config = dict(
    num_hidden_layers=9,
    num_attention_heads=4,
    vocab_size=568,
    qk_norm=False,
    warmup_steps=414,
    decay_fraction=1.0,
    final_lr_fraction=0.1,
    max_steps=7013,
)
Each number is 200 + 30 x the weight over its row's rms, rounded and kept within 0 to 999. Layers, rows and columns count from 0. The size before them is the row's rms in percent of the matrix's.

# layer 5 attention key, 256x256, rms 0.0291, rows 0-54, columns 128-255
106,264,211,152,201,188,191,143,184,228,223,179,213,198,184,215,153,184,220,249,224,216,158,183,228,189,210,155,207,207,170,248,155,165,168,210,161,200,187,220,257,158,204,193,172,196,218,201,173,246,233,168,216,204,68,248,219,250,269,156,227,189,191,191,130,203,220,248,163,168,239,191,193,179,163,135,230,273,203,198,254,229,151,188,234,215,209,192,223,196,235,169,167,198,219,185,194,117,280,176,193,206,245,187,231,206,181,141,240,190,227,174,203,217,180,206,181,192,220,210,170,185,159,131,190,184,235,271,152
102,150,193,159,213,171,177,168,146,179,203,211,194,198,144,220,214,188,215,166,219,237,207,246,274,133,218,225,239,208,170,155,143,229,183,154,203,247,213,227,218,221,221,250,204,154,240,193,213,161,196,205,193,190,206,196,210,179,180,171,254,178,179,220,176,173,196,244,227,172,229,176,230,212,141,198,146,199,168,202,226,253,211,192,216,202,228,234,179,232,229,200,153,209,158,261,198,195,260,245,230,147,199,195,189,199,187,198,194,201,236,160,176,170,212,182,208,174,175,165,183,214,179,200,190,192,212,190,280
104,275,229,168,178,212,206,205,226,200,182,192,201,136,171,221,196,244,218,245,195,174,186,160,194,219,195,193,238,191,210,196,150,204,211,234,218,225,180,196,186,213,231,178,189,212,217,188,187,149,216,168,169,195,247,190,237,219,290,227,214,193,145,178,207,156,208,179,176,173,220,236,159,230,208,201,266,249,168,216,253,203,208,201,149,201,216,268,204,223,215,178,170,242,214,243,170,219,182,158,166,191,166,130,216,238,201,204,230,136,188,197,210,228,240,241,179,172,167,212,150,199,207,117,248,205,171,209,186
112,163,186,163,188,224,137,144,145,175,148,190,180,194,215,181,158,175,210,197,237,217,193,206,231,148,226,161,173,225,205,281,180,150,172,181,179,222,219,225,210,191,193,189,228,198,196,185,228,240,198,212,224,191,89,205,212,273,150,185,206,175,212,238,193,232,204,183,208,173,193,198,295,141,178,167,221,203,224,239,171,218,177,203,220,213,209,178,252,212,208,177,164,198,152,195,219,214,281,186,243,207,211,221,170,199,216,192,215,168,239,190,200,162,158,177,189,183,221,236,217,170,184,222,159,211,250,218,185
110,254,227,152,154,190,262,143,195,229,260,202,185,236,168,201,176,213,183,228,200,194,224,218,223,169,227,235,225,227,228,228,152,212,221,167,186,187,188,221,209,196,239,171,191,232,269,197,219,221,211,205,204,216,148,195,234,224,225,169,248,220,217,224,157,173,244,187,185,198,228,170,200,189,199,190,211,230,201,179,190,174,173,143,202,193,181,185,198,218,181,175,169,202,176,272,203,175,240,172,206,125,205,140,165,218,189,186,186,219,222,208,222,214,246,240,196,190,168,140,187,200,208,147,160,148,246,234,271
115,191,180,198,172,177,242,225,249,255,234,225,207,210,230,202,267,239,182,176,170,235,188,180,170,261,165,204,211,189,231,154,217,251,196,199,181,201,214,219,177,204,208,200,202,253,204,232,209,221,218,223,182,210,219,160,221,241,234,197,177,249,202,206,196,185,243,104,228,185,156,147,193,265,213,176,217,154,206,205,170,147,206,202,198,252,222,121,202,172,117,228,191,177,262,200,143,188,199,232,227,208,205,212,227,197,194,254,195,216,194,169,165,189,161,227,214,218,146,188,233,190,195,214,172,208,199,211,233
084,199,227,204,187,166,123,96,160,203,212,213,197,216,210,225,166,207,200,160,195,220,198,204,208,201,160,206,199,201,175,195,232,184,228,223,212,136,201,209,213,223,246,281,102,204,211,198,193,266,202,242,183,248,100,182,199,214,177,173,208,216,177,160,223,183,216,230,247,216,207,242,194,206,194,230,181,233,197,133,171,233,171,159,216,188,145,191,189,123,200,201,225,214,185,209,227,180,311,223,223,159,211,186,189,203,172,232,249,254,199,179,189,183,224,194,181,182,182,225,209,196,190,216,209,192,235,194,156
090,221,222,170,184,193,202,64,171,222,185,172,142,204,192,222,160,208,218,183,166,219,223,193,226,232,152,156,217,211,208,239,142,189,191,240,175,171,207,221,215,205,258,169,167,182,183,229,213,189,201,181,206,202,100,177,184,232,237,194,204,218,169,206,198,239,191,220,254,268,229,236,208,187,196,219,224,224,208,191,189,205,167,213,227,183,176,242,188,212,206,177,220,239,176,211,220,222,360,172,211,184,198,185,146,213,251,200,206,210,196,198,175,190,212,203,160,183,178,194,178,157,168,171,199,200,209,178,159
076,195,227,181,165,193,166,88,205,237,210,197,163,229,234,208,169,212,199,141,181,223,205,158,191,252,165,163,165,231,208,222,198,179,207,228,201,100,229,199,224,223,270,207,189,228,169,225,206,216,183,213,183,222,129,146,200,249,184,176,229,261,169,195,193,185,210,198,216,244,177,232,229,201,165,261,195,213,225,166,179,208,179,191,202,218,193,148,173,217,143,196,183,246,233,222,221,197,312,183,212,170,193,197,177,230,239,204,214,203,196,176,162,209,165,232,174,180,196,216,157,177,183,222,168,201,262,153,169
106,157,193,117,214,214,225,206,215,181,181,168,210,175,226,211,213,205,189,201,203,155,227,223,215,254,227,190,153,195,204,236,177,198,222,183,206,193,221,153,193,231,175,169,249,165,176,214,203,204,191,208,169,113,261,183,204,209,172,226,172,251,185,227,199,197,190,265,196,190,212,231,230,208,178,184,190,186,248,223,221,154,165,220,224,238,244,231,181,222,152,203,205,203,199,244,213,186,183,198,209,201,174,220,162,194,203,138,171,196,176,135,187,193,162,211,171,151,243,182,194,246,205,260,161,230,208,201,251
097,180,181,122,239,198,158,202,126,186,197,219,197,186,170,211,180,163,228,217,211,206,174,200,202,177,238,190,190,210,193,171,166,218,168,206,192,195,221,204,126,176,149,191,201,161,144,150,193,207,191,148,186,176,302,204,211,208,223,236,219,219,239,206,229,261,203,237,232,177,158,233,184,194,202,174,248,197,203,252,260,211,234,170,241,251,251,205,133,228,218,209,196,172,211,187,155,166,113,192,203,180,213,240,208,195,208,184,205,185,180,172,198,181,220,202,227,194,235,221,229,228,170,232,202,173,167,220,220
108,226,198,224,196,186,228,181,237,147,218,210,186,181,167,182,220,193,201,182,173,237,217,172,183,215,254,206,218,175,276,117,198,167,233,235,191,162,237,166,141,153,193,229,236,181,214,221,209,152,215,230,236,143,179,146,159,162,154,204,189,165,207,190,220,214,178,163,202,196,222,192,172,221,175,194,252,185,215,231,203,208,240,186,237,251,194,186,160,142,207,253,214,174,199,204,172,291,218,222,200,216,194,208,181,221,232,216,236,219,163,231,182,170,223,200,212,201,181,247,212,150,212,155,223,276,228,214,189
112,236,216,233,215,183,179,167,189,170,168,196,178,218,203,181,208,184,203,168,223,187,246,215,185,248,196,153,199,159,200,203,261,176,205,163,178,140,166,208,258,232,174,224,231,190,186,217,185,192,156,196,224,162,141,199,186,230,200,207,187,197,189,148,167,189,185,235,150,210,200,223,215,217,176,229,211,134,250,228,183,176,206,200,208,200,190,219,242,200,164,199,183,180,203,186,251,263,295,246,257,208,251,236,223,192,189,160,163,202,195,163,144,169,199,183,172,223,246,192,189,162,201,176,186,263,215,196,156
094,198,196,197,215,193,160,352,226,224,168,209,234,148,208,248,225,211,213,208,216,202,176,228,196,180,251,211,181,202,191,234,189,235,213,166,241,269,172,206,198,185,132,206,205,167,169,182,191,211,187,168,187,216,299,213,186,186,178,221,181,186,220,229,226,241,208,218,213,181,175,231,146,195,218,167,207,176,234,189,184,238,239,197,214,146,207,228,177,224,214,221,176,201,210,184,197,178,0,149,163,206,175,223,236,184,198,174,220,175,222,223,245,202,203,216,214,200,186,162,233,214,226,250,188,175,159,174,201
095,234,202,215,219,263,252,268,262,138,157,170,230,205,176,192,289,198,164,208,195,209,212,233,183,188,206,202,189,207,224,174,209,270,176,171,217,229,196,211,197,179,123,165,296,198,193,179,195,189,198,190,218,148,205,234,190,194,165,236,173,157,200,201,194,202,211,213,173,207,158,245,230,202,252,216,247,162,148,234,198,181,226,186,204,198,160,133,226,245,237,240,244,209,217,149,194,253,159,195,212,177,235,190,210,207,172,199,171,191,215,195,227,174,194,222,187,198,193,186,200,229,218,140,224,191,180,243,247
104,186,201,253,200,196,134,215,205,162,210,225,196,198,210,187,236,188,180,141,195,228,253,234,249,185,176,204,169,185,195,189,219,206,241,227,231,195,197,204,207,236,206,259,203,185,170,209,230,207,166,235,237,208,212,174,156,188,139,179,195,213,176,217,216,161,168,226,204,232,228,198,224,201,183,259,129,134,209,197,204,181,213,164,212,194,215,228,134,170,201,222,266,210,191,203,266,219,226,271,222,186,242,231,213,161,208,180,198,248,162,231,197,195,147,175,208,214,197,175,174,184,232,210,180,205,230,137,184
087,157,136,208,228,214,277,238,174,158,222,182,212,174,188,184,215,194,169,267,192,205,170,200,195,126,163,242,232,191,180,206,192,237,183,200,222,264,176,192,201,205,217,193,219,169,238,163,188,180,226,157,200,163,210,242,219,169,235,198,168,208,200,189,211,252,211,152,194,211,224,188,201,214,255,172,142,203,212,193,180,210,239,227,196,162,252,246,179,249,266,189,225,209,187,188,152,201,127,211,215,214,160,199,194,192,179,211,180,184,172,147,210,186,224,192,179,176,146,178,222,230,220,211,249,200,151,227,256
105,167,208,222,173,182,244,126,126,177,211,183,173,266,189,161,215,180,188,225,229,236,205,207,215,194,219,206,216,202,209,173,223,235,193,145,180,169,254,222,215,170,215,210,201,239,224,192,216,254,196,241,193,182,121,177,156,211,173,220,200,227,258,190,218,243,230,112,208,162,185,176,233,247,222,193,233,168,176,207,138,228,177,218,214,224,224,166,207,190,202,230,220,171,173,187,181,200,328,214,309,187,191,214,183,215,149,201,212,231,185,170,181,160,236,197,191,187,162,200,242,181,187,222,157,231,242,234,207
113,162,227,244,163,154,252,240,215,216,218,207,209,267,188,182,246,207,211,210,218,223,154,179,172,210,204,217,214,174,280,128,226,154,192,215,203,241,221,184,211,223,240,266,180,225,184,205,197,165,198,228,222,185,270,160,193,118,243,209,215,201,173,173,192,151,196,151,163,139,184,189,171,219,196,183,209,173,204,219,188,222,267,201,169,270,238,137,198,188,187,209,214,216,243,166,117,236,196,244,195,257,218,211,215,228,177,205,236,213,221,193,184,194,175,220,257,202,187,179,200,181,217,186,190,231,221,236,217
089,224,194,229,193,197,213,319,216,199,182,223,236,185,181,217,206,183,206,238,235,186,189,217,174,187,202,185,197,203,194,159,256,227,219,187,212,197,173,245,193,180,174,163,217,183,180,165,173,166,185,175,209,211,279,216,182,175,260,203,196,184,230,177,202,218,183,199,148,194,172,195,129,169,241,219,190,193,212,173,218,209,222,209,203,197,215,226,190,238,265,200,162,185,219,165,209,161,44,171,162,249,172,219,242,206,177,196,203,146,175,226,230,251,178,212,229,224,220,219,223,197,205,222,214,184,131,168,147
108,241,222,268,177,163,206,257,203,233,162,202,218,233,212,201,224,200,179,218,203,177,199,191,187,197,214,201,183,159,209,201,204,191,233,211,204,200,130,200,221,211,205,226,204,212,181,182,168,197,210,209,169,196,255,197,218,142,234,230,207,184,219,173,198,154,166,274,201,226,243,269,96,177,220,164,196,200,255,164,201,157,225,186,207,198,188,278,231,155,152,168,214,219,164,221,204,168,186,260,186,184,238,173,228,190,178,118,152,238,211,236,203,214,194,193,194,224,243,129,200,226,225,234,225,182,170,248,216
106,195,190,206,186,211,178,120,182,254,249,185,178,250,216,171,160,191,201,222,175,238,214,188,195,205,163,193,196,202,189,238,199,193,163,208,148,178,192,279,236,172,236,149,179,259,205,205,190,251,181,200,226,236,55,240,198,199,226,184,222,188,187,192,184,243,223,197,210,230,225,214,249,179,166,152,253,238,206,166,158,203,186,206,179,182,173,185,210,187,195,186,227,214,183,178,227,195,310,201,226,186,211,169,181,218,203,234,236,217,228,222,183,200,209,192,192,194,197,176,218,167,179,185,211,207,170,248,219
106,243,230,236,160,210,202,190,226,215,205,216,203,148,182,191,212,225,230,170,202,175,229,155,190,224,205,224,210,193,217,136,205,196,222,212,235,188,201,181,188,206,229,196,166,215,188,236,202,174,196,183,197,222,229,181,204,153,213,232,228,205,187,196,230,177,213,149,201,222,184,235,192,224,221,275,201,211,126,166,220,208,193,162,184,199,175,234,175,226,207,223,221,199,227,212,244,256,165,169,154,166,194,143,216,281,207,200,208,184,195,232,239,257,212,252,171,199,183,190,167,181,237,136,219,151,196,139,175
096,215,204,211,160,192,177,204,227,206,209,223,199,165,244,221,215,227,229,142,187,173,211,174,179,237,205,194,192,212,206,188,219,191,240,255,211,164,195,160,227,199,246,274,179,149,228,235,193,172,217,210,168,186,270,116,178,192,216,200,185,234,177,225,248,170,205,191,205,221,176,233,148,214,237,227,188,242,193,168,223,221,176,190,182,187,192,191,169,184,187,206,185,222,239,215,188,231,171,158,159,207,175,127,202,208,226,219,213,180,145,235,216,247,238,234,162,189,172,254,158,190,206,186,194,231,208,153,145
105,220,177,235,223,205,271,264,214,154,174,197,225,194,196,218,220,169,161,206,202,188,191,195,183,188,228,216,189,206,189,167,214,176,206,260,236,207,226,171,170,179,183,216,258,165,234,175,195,181,226,221,197,158,281,200,180,141,236,233,223,148,202,226,229,244,178,250,210,216,149,212,179,156,226,208,199,187,178,239,201,222,231,162,196,225,215,143,181,242,279,231,214,227,197,113,146,216,135,149,124,205,207,205,131,215,215,214,206,188,185,210,219,210,210,220,216,186,198,250,178,202,195,230,216,155,211,201,232
090,209,204,183,233,161,255,237,249,192,239,194,236,186,174,158,216,183,204,250,232,245,212,213,212,162,182,234,208,172,240,173,203,219,214,169,168,178,188,242,189,152,124,146,240,217,200,176,193,196,193,215,225,151,165,265,178,178,227,193,193,183,229,166,176,224,196,169,179,113,234,159,198,239,201,154,246,156,244,222,201,217,241,184,219,227,263,202,174,197,231,205,211,161,205,184,165,215,116,230,236,234,188,252,232,198,169,197,212,190,222,216,193,163,171,195,252,215,210,219,282,178,218,203,210,250,162,226,234
100,225,196,200,216,171,144,200,160,170,255,159,157,168,179,203,186,193,206,236,222,231,116,185,196,110,177,256,229,231,174,247,203,225,173,234,201,262,207,159,209,200,162,198,153,229,213,169,155,230,206,137,201,211,175,225,259,186,214,197,221,213,212,214,199,209,263,117,237,154,184,168,213,219,182,164,184,246,139,239,171,231,203,230,200,209,208,212,188,268,242,193,181,218,209,170,134,212,163,203,175,208,197,216,226,217,193,195,219,171,194,193,247,168,220,208,204,169,221,192,185,202,215,170,251,144,232,227,243
103,160,188,210,229,170,151,185,177,209,169,204,195,173,173,182,215,182,260,195,206,254,183,177,223,179,162,168,248,165,188,164,185,156,157,214,174,241,157,248,196,199,228,242,199,203,175,219,217,196,171,172,197,205,144,194,181,162,225,204,174,142,160,169,222,220,194,140,254,170,188,213,162,250,207,193,227,208,200,150,210,278,249,200,170,183,217,245,196,160,239,185,203,216,231,143,168,297,213,221,236,204,199,189,266,248,173,230,239,153,238,218,185,174,181,195,209,217,139,211,221,158,196,158,257,232,158,208,165
116,168,171,136,240,247,197,191,113,191,179,191,197,214,213,178,183,167,239,204,191,215,186,211,178,241,187,140,203,202,150,182,235,194,121,220,193,260,205,235,223,212,280,174,217,143,166,214,193,183,191,198,221,227,235,210,169,288,242,222,177,180,161,217,210,162,204,241,207,212,172,165,237,181,197,154,207,193,205,222,279,266,209,214,159,228,255,176,246,205,255,180,168,202,222,157,183,181,278,206,210,219,215,205,221,147,213,241,213,134,203,177,155,179,148,195,202,226,209,249,186,203,175,127,183,215,177,157,155
103,209,164,197,207,247,158,171,230,229,219,169,178,181,198,203,186,213,185,191,138,174,222,196,178,226,187,175,200,188,174,276,156,189,168,272,171,226,165,181,209,189,183,147,207,178,192,244,213,204,213,166,193,211,153,208,209,206,224,193,173,210,226,234,178,169,215,198,236,293,244,204,214,169,189,158,153,259,207,187,228,134,169,212,209,197,193,234,182,196,152,214,213,208,206,234,246,158,240,219,177,214,287,165,183,132,256,179,195,192,200,235,211,198,168,197,161,236,220,196,167,181,209,132,191,164,204,195,163
105,195,148,136,220,199,264,207,226,212,248,200,230,205,187,203,192,208,178,214,151,175,229,230,201,209,205,208,197,200,195,184,161,223,176,227,197,251,214,161,186,226,191,207,191,106,209,230,226,180,241,181,202,160,258,198,186,247,250,189,202,208,171,237,179,175,200,274,189,212,245,119,199,137,149,185,175,240,233,225,234,154,176,181,218,222,236,210,155,183,191,197,176,185,220,248,211,104,163,230,120,239,248,192,188,128,207,201,169,223,177,178,181,196,160,214,202,188,238,198,212,229,180,178,149,202,229,181,232
102,193,148,227,217,252,255,262,192,194,220,182,255,242,195,237,214,190,183,228,202,205,165,218,161,196,212,231,152,211,194,188,225,248,160,191,196,243,222,194,226,178,176,197,209,183,214,183,160,184,232,214,200,178,261,226,176,160,225,234,227,192,170,226,200,207,207,236,207,206,164,177,218,185,185,174,156,210,171,205,226,201,180,232,217,196,221,117,209,205,208,191,283,189,232,171,149,138,167,205,120,249,196,168,150,164,153,205,231,233,196,226,219,207,200,205,218,167,230,207,167,259,203,194,213,184,186,226,224
097,239,176,219,184,206,259,279,216,181,145,211,221,223,217,242,243,225,170,221,176,208,217,208,193,211,235,218,181,199,219,176,209,206,196,206,216,252,190,197,153,200,210,203,241,206,244,170,223,170,207,214,187,186,325,207,174,165,238,256,207,137,205,190,237,230,201,188,207,221,186,257,135,187,236,188,244,183,193,206,190,208,249,181,154,198,174,220,246,202,228,190,192,230,208,214,159,252,120,169,176,168,189,172,174,238,190,232,172,199,196,222,250,217,267,220,182,178,146,184,210,209,202,218,241,185,139,236,232
110,215,173,226,179,159,241,173,192,232,268,202,207,245,230,170,176,212,201,231,174,208,233,189,183,189,202,173,208,172,210,209,231,169,251,242,192,161,149,278,242,193,252,217,201,205,246,205,198,201,175,223,212,191,167,180,178,264,270,204,213,220,170,179,182,221,200,161,155,191,195,160,207,220,197,162,210,202,245,178,160,211,205,157,165,162,242,216,190,194,175,189,187,199,207,230,231,202,224,210,263,218,178,198,180,234,143,224,178,198,194,177,168,237,185,187,198,171,172,194,255,160,220,214,144,225,216,175,191
109,177,199,237,195,180,254,135,219,207,217,173,217,188,176,187,192,202,200,225,274,166,225,181,211,150,158,210,196,241,212,194,181,192,210,186,177,188,233,213,208,194,190,156,241,260,212,174,209,193,204,174,205,130,130,186,264,209,251,208,239,185,214,198,195,258,195,91,177,127,181,174,222,186,198,233,191,176,211,253,140,164,193,178,200,207,244,197,215,239,184,173,208,185,219,171,158,228,213,229,232,215,216,234,217,249,172,186,190,186,169,208,180,233,173,186,244,174,161,174,178,149,228,223,221,177,209,235,240
100,199,235,179,166,199,232,247,201,191,202,200,195,241,232,195,189,236,157,191,208,160,143,198,126,196,260,254,190,237,241,173,252,197,229,166,241,191,245,188,187,193,159,168,205,245,212,165,210,208,223,228,172,241,299,216,226,206,146,204,218,255,212,230,237,193,242,174,177,200,142,200,227,160,224,195,202,202,179,204,175,198,198,205,201,193,175,157,217,203,178,214,186,180,195,247,194,183,138,136,143,185,145,177,140,223,184,206,197,208,155,175,228,232,247,232,204,171,196,159,180,272,176,257,169,171,207,220,251
106,126,201,191,164,223,168,284,209,169,130,201,168,180,224,186,201,208,215,209,175,194,189,233,209,193,200,213,177,210,188,187,235,213,206,148,203,212,201,205,153,198,170,175,251,229,138,195,196,219,214,228,184,231,237,221,152,156,121,221,189,189,277,189,227,245,210,214,221,236,179,202,181,199,234,264,182,155,259,141,183,234,204,223,181,155,190,199,176,190,232,227,236,157,190,182,209,169,85,193,255,188,180,224,218,208,207,196,211,184,151,228,255,202,217,189,207,197,175,170,280,215,192,287,207,190,161,187,188
096,182,195,203,160,197,240,200,246,195,229,211,180,240,233,172,231,227,180,197,184,199,243,172,192,220,202,212,208,198,202,188,262,214,205,168,230,170,235,217,212,195,217,240,162,226,260,218,221,236,188,241,200,202,162,121,157,215,173,167,204,244,170,207,209,191,208,91,202,183,181,180,227,260,183,215,204,158,177,156,141,213,202,191,174,191,190,145,193,169,182,220,194,205,241,247,184,270,212,197,262,181,160,195,227,209,179,228,180,214,190,187,197,191,228,221,174,183,115,196,212,185,204,192,151,243,254,194,183
102,240,166,151,210,203,190,218,153,190,172,185,203,221,197,212,171,224,226,219,198,205,189,208,163,251,184,182,195,203,182,173,206,212,191,196,219,207,181,204,175,217,239,192,177,167,177,197,190,192,232,160,198,234,284,230,204,225,238,217,188,231,200,194,219,188,238,273,206,237,157,176,206,219,218,203,175,205,180,125,217,234,193,189,194,186,177,245,182,184,249,205,206,198,221,210,238,178,145,161,189,191,138,170,240,199,188,188,210,169,160,188,230,204,236,228,166,196,191,209,228,247,202,107,203,186,211,175,151
084,193,195,213,223,206,210,275,149,153,169,219,220,218,189,212,257,192,179,224,237,163,189,240,214,200,274,214,223,189,203,134,255,237,195,131,220,267,237,209,176,179,169,215,228,177,217,166,202,179,186,216,203,174,313,224,182,157,160,242,188,191,266,188,219,218,207,195,221,153,212,182,181,193,240,149,185,162,181,215,210,221,203,195,199,214,219,215,202,219,178,228,185,161,185,209,151,190,98,230,197,195,152,199,198,151,161,202,154,193,205,224,213,188,224,200,201,193,217,185,205,212,214,231,212,148,182,210,244
090,189,239,197,139,190,210,175,170,177,177,201,134,229,251,202,194,216,187,180,160,239,187,177,192,253,196,197,185,225,205,217,213,196,208,211,232,198,238,186,177,218,275,206,195,235,210,219,195,217,212,276,159,270,214,151,202,245,187,222,224,247,204,228,256,133,229,140,243,256,142,211,200,197,217,207,175,210,174,179,172,200,192,215,201,217,180,157,214,210,215,206,198,255,214,231,199,202,272,170,256,125,192,162,209,218,229,208,204,204,159,214,214,224,231,232,164,195,151,165,164,185,176,207,170,181,241,188,191
112,176,166,238,187,243,217,208,244,225,206,164,241,198,186,207,241,240,196,212,180,244,249,171,163,238,137,220,163,199,186,247,222,240,179,155,196,190,189,239,213,225,236,159,194,235,217,243,230,175,190,210,208,222,167,199,206,194,188,199,190,173,166,193,194,226,231,159,232,249,201,205,216,240,202,253,170,183,168,116,157,163,214,215,152,143,152,159,227,124,118,206,272,206,214,214,216,263,225,208,203,203,197,180,243,181,170,237,174,261,213,238,207,174,224,178,196,216,148,173,201,212,206,154,236,222,156,201,218
102,241,223,185,160,208,231,212,183,183,177,203,158,194,203,232,147,207,191,224,177,190,183,193,225,180,252,227,192,223,222,182,196,190,234,186,217,141,246,192,150,164,171,211,209,203,237,159,179,197,195,234,133,239,223,174,213,205,207,238,242,232,249,189,225,205,182,206,168,219,200,263,182,206,205,206,203,215,217,230,212,224,174,196,211,198,180,232,218,172,251,200,154,201,179,236,182,182,154,146,191,156,126,173,129,253,200,186,228,203,132,236,220,222,264,196,178,147,203,207,233,210,194,300,248,222,158,221,179
095,216,181,186,230,209,229,255,210,198,227,205,244,128,169,199,271,181,175,161,175,211,269,251,235,196,159,194,211,148,187,225,149,228,234,187,195,208,151,220,201,224,187,183,231,149,181,226,248,119,152,195,217,168,233,227,196,226,219,211,173,173,165,232,165,199,162,233,189,223,250,185,180,212,180,213,166,154,181,195,208,150,207,169,192,172,234,235,151,203,187,208,216,188,186,239,234,186,166,281,218,218,229,211,205,166,226,197,156,198,232,201,179,174,133,174,188,238,232,198,198,217,232,146,193,206,190,91,233
094,216,216,203,206,243,178,140,209,181,210,180,161,155,200,177,198,204,207,153,203,217,179,149,168,228,208,177,202,212,190,206,208,185,202,216,179,189,228,197,177,191,181,136,187,222,225,229,198,236,238,187,214,240,106,215,236,231,169,181,215,206,236,218,197,209,239,166,226,231,195,169,252,199,174,217,175,229,178,222,197,151,146,181,269,207,200,154,179,170,170,229,241,142,186,189,191,185,282,208,190,171,251,207,185,188,206,201,238,226,152,230,205,198,188,164,205,186,233,211,194,178,189,193,185,151,236,220,231
107,220,228,193,185,228,215,267,190,243,178,170,222,198,191,195,214,190,184,217,246,206,154,183,174,187,184,227,157,213,245,207,208,232,150,182,198,237,245,234,195,198,147,127,185,230,159,171,218,215,212,189,238,227,267,230,272,206,203,212,226,197,216,211,193,233,238,145,173,172,158,197,195,172,167,206,216,163,168,227,152,117,200,163,199,200,163,150,203,215,171,218,249,182,201,168,182,154,123,209,130,212,211,248,198,196,155,201,207,229,263,216,234,200,154,182,253,175,250,168,200,227,248,211,192,132,216,238,249
105,111,170,208,201,222,163,202,133,137,197,179,179,203,178,175,226,184,185,211,221,189,231,227,218,183,227,264,221,214,220,206,185,225,192,201,239,261,201,201,200,220,218,214,226,189,166,194,193,200,185,202,200,149,282,176,183,131,166,257,191,215,226,231,228,219,230,165,245,199,197,215,230,222,206,195,174,158,203,183,178,229,225,224,150,190,203,251,140,255,218,209,250,253,167,220,201,270,156,182,233,198,167,173,178,230,233,166,185,170,209,182,226,199,202,184,165,156,186,153,190,211,229,203,205,177,218,155,253
110,193,188,214,243,187,143,154,169,158,201,196,196,234,152,202,193,187,199,232,273,179,203,202,213,143,257,220,216,210,216,223,174,190,217,161,202,218,171,172,239,181,169,282,150,176,187,203,165,251,220,152,198,151,169,208,190,136,173,185,205,201,212,219,147,197,228,260,181,140,212,255,227,166,202,171,218,259,164,175,226,246,179,207,236,199,165,255,189,232,202,203,175,205,177,191,239,230,198,176,178,212,185,186,196,233,212,157,197,182,239,147,193,188,223,224,184,183,253,185,172,208,217,173,170,172,268,224,214
102,191,161,139,205,231,190,85,198,186,218,158,197,177,205,198,160,207,192,156,221,201,243,205,181,224,177,162,174,219,152,238,177,210,227,195,186,121,157,230,160,207,232,161,221,156,224,214,208,180,189,192,214,181,119,198,215,251,169,174,185,213,187,197,213,204,175,277,169,255,223,179,236,195,206,228,182,186,220,171,230,177,186,169,225,184,203,228,194,170,181,240,221,171,182,243,248,200,270,202,243,174,173,184,224,159,245,194,148,200,120,201,146,185,226,201,162,228,216,239,196,199,194,189,195,260,191,190,182
087,145,249,178,167,214,191,69,191,223,198,211,156,216,239,159,154,205,199,153,201,202,203,205,215,213,175,214,202,199,206,232,171,186,166,243,211,172,224,197,215,207,242,198,201,216,203,209,194,228,187,217,204,205,102,191,191,245,188,192,199,236,158,209,204,190,209,172,191,214,210,227,253,162,160,222,193,239,185,202,197,224,206,202,183,173,189,171,217,218,188,192,201,236,160,224,243,210,346,175,230,179,216,188,157,236,211,242,220,189,204,186,178,191,176,210,171,188,193,167,162,164,191,197,154,228,234,172,169
085,198,223,174,227,177,241,314,177,182,199,229,231,189,232,201,240,180,207,226,261,169,199,218,171,227,255,207,205,207,239,148,218,184,211,146,217,235,205,212,182,226,186,218,232,215,182,169,179,158,191,212,218,198,374,241,204,162,162,220,221,140,210,171,196,181,215,231,175,158,174,178,144,198,236,193,200,167,193,209,221,162,185,190,177,192,192,215,212,249,173,193,168,177,216,224,205,174,75,172,131,189,157,182,201,208,181,190,148,205,223,219,171,240,176,189,214,189,230,196,189,246,249,230,199,177,193,200,247
107,206,188,175,187,192,242,317,253,200,169,261,225,223,245,207,242,232,161,190,159,155,237,234,222,249,220,199,186,185,200,172,211,209,214,193,224,216,204,164,166,244,173,240,196,188,169,204,210,213,192,247,172,180,305,186,139,188,195,199,189,188,188,222,197,150,187,269,187,218,190,196,157,174,197,198,161,174,240,189,216,181,206,158,173,225,213,159,172,175,169,230,197,214,215,246,230,125,126,208,191,207,255,217,166,159,187,180,169,226,171,190,212,204,179,217,202,169,216,208,205,217,221,248,157,167,243,156,245
096,218,173,222,236,200,230,180,195,188,259,194,236,178,156,155,207,125,219,195,223,214,262,237,224,210,184,163,218,187,162,178,193,214,213,180,199,188,185,222,219,209,204,187,208,143,217,207,224,200,166,213,219,143,132,268,173,196,163,181,190,162,214,185,147,263,169,237,191,203,266,144,228,237,193,226,198,175,184,189,206,196,138,187,204,151,210,195,200,150,220,200,202,199,209,201,269,191,263,212,238,200,175,244,174,169,193,187,177,233,239,215,124,189,168,137,228,205,248,231,206,198,205,196,220,192,231,156,198
108,237,268,161,174,194,263,245,243,244,227,190,175,204,249,203,215,213,204,208,183,189,216,195,205,242,190,180,180,189,210,160,184,200,185,174,220,202,263,166,206,218,220,170,220,271,180,208,214,195,193,253,223,243,186,191,211,213,206,185,202,238,174,219,175,152,204,166,143,171,171,140,248,232,156,217,206,140,176,229,172,181,211,219,169,249,220,94,222,257,209,169,181,189,232,160,206,206,245,200,239,181,210,243,215,238,205,211,189,207,221,200,172,215,162,235,202,195,182,198,168,191,197,158,171,179,220,196,228
105,258,204,204,153,187,194,164,151,218,246,180,151,238,206,211,135,188,188,199,160,220,215,164,194,194,203,229,163,218,215,231,170,198,212,252,219,190,197,182,169,222,246,215,140,237,220,195,191,212,218,209,228,232,171,184,216,167,220,205,249,194,186,205,206,201,213,252,198,251,211,192,148,193,159,211,167,252,177,196,157,155,208,149,194,227,184,208,153,212,227,185,222,225,194,228,227,181,255,211,167,151,217,185,146,232,233,184,190,250,178,190,208,186,206,189,185,161,198,181,203,192,223,182,196,164,232,193,228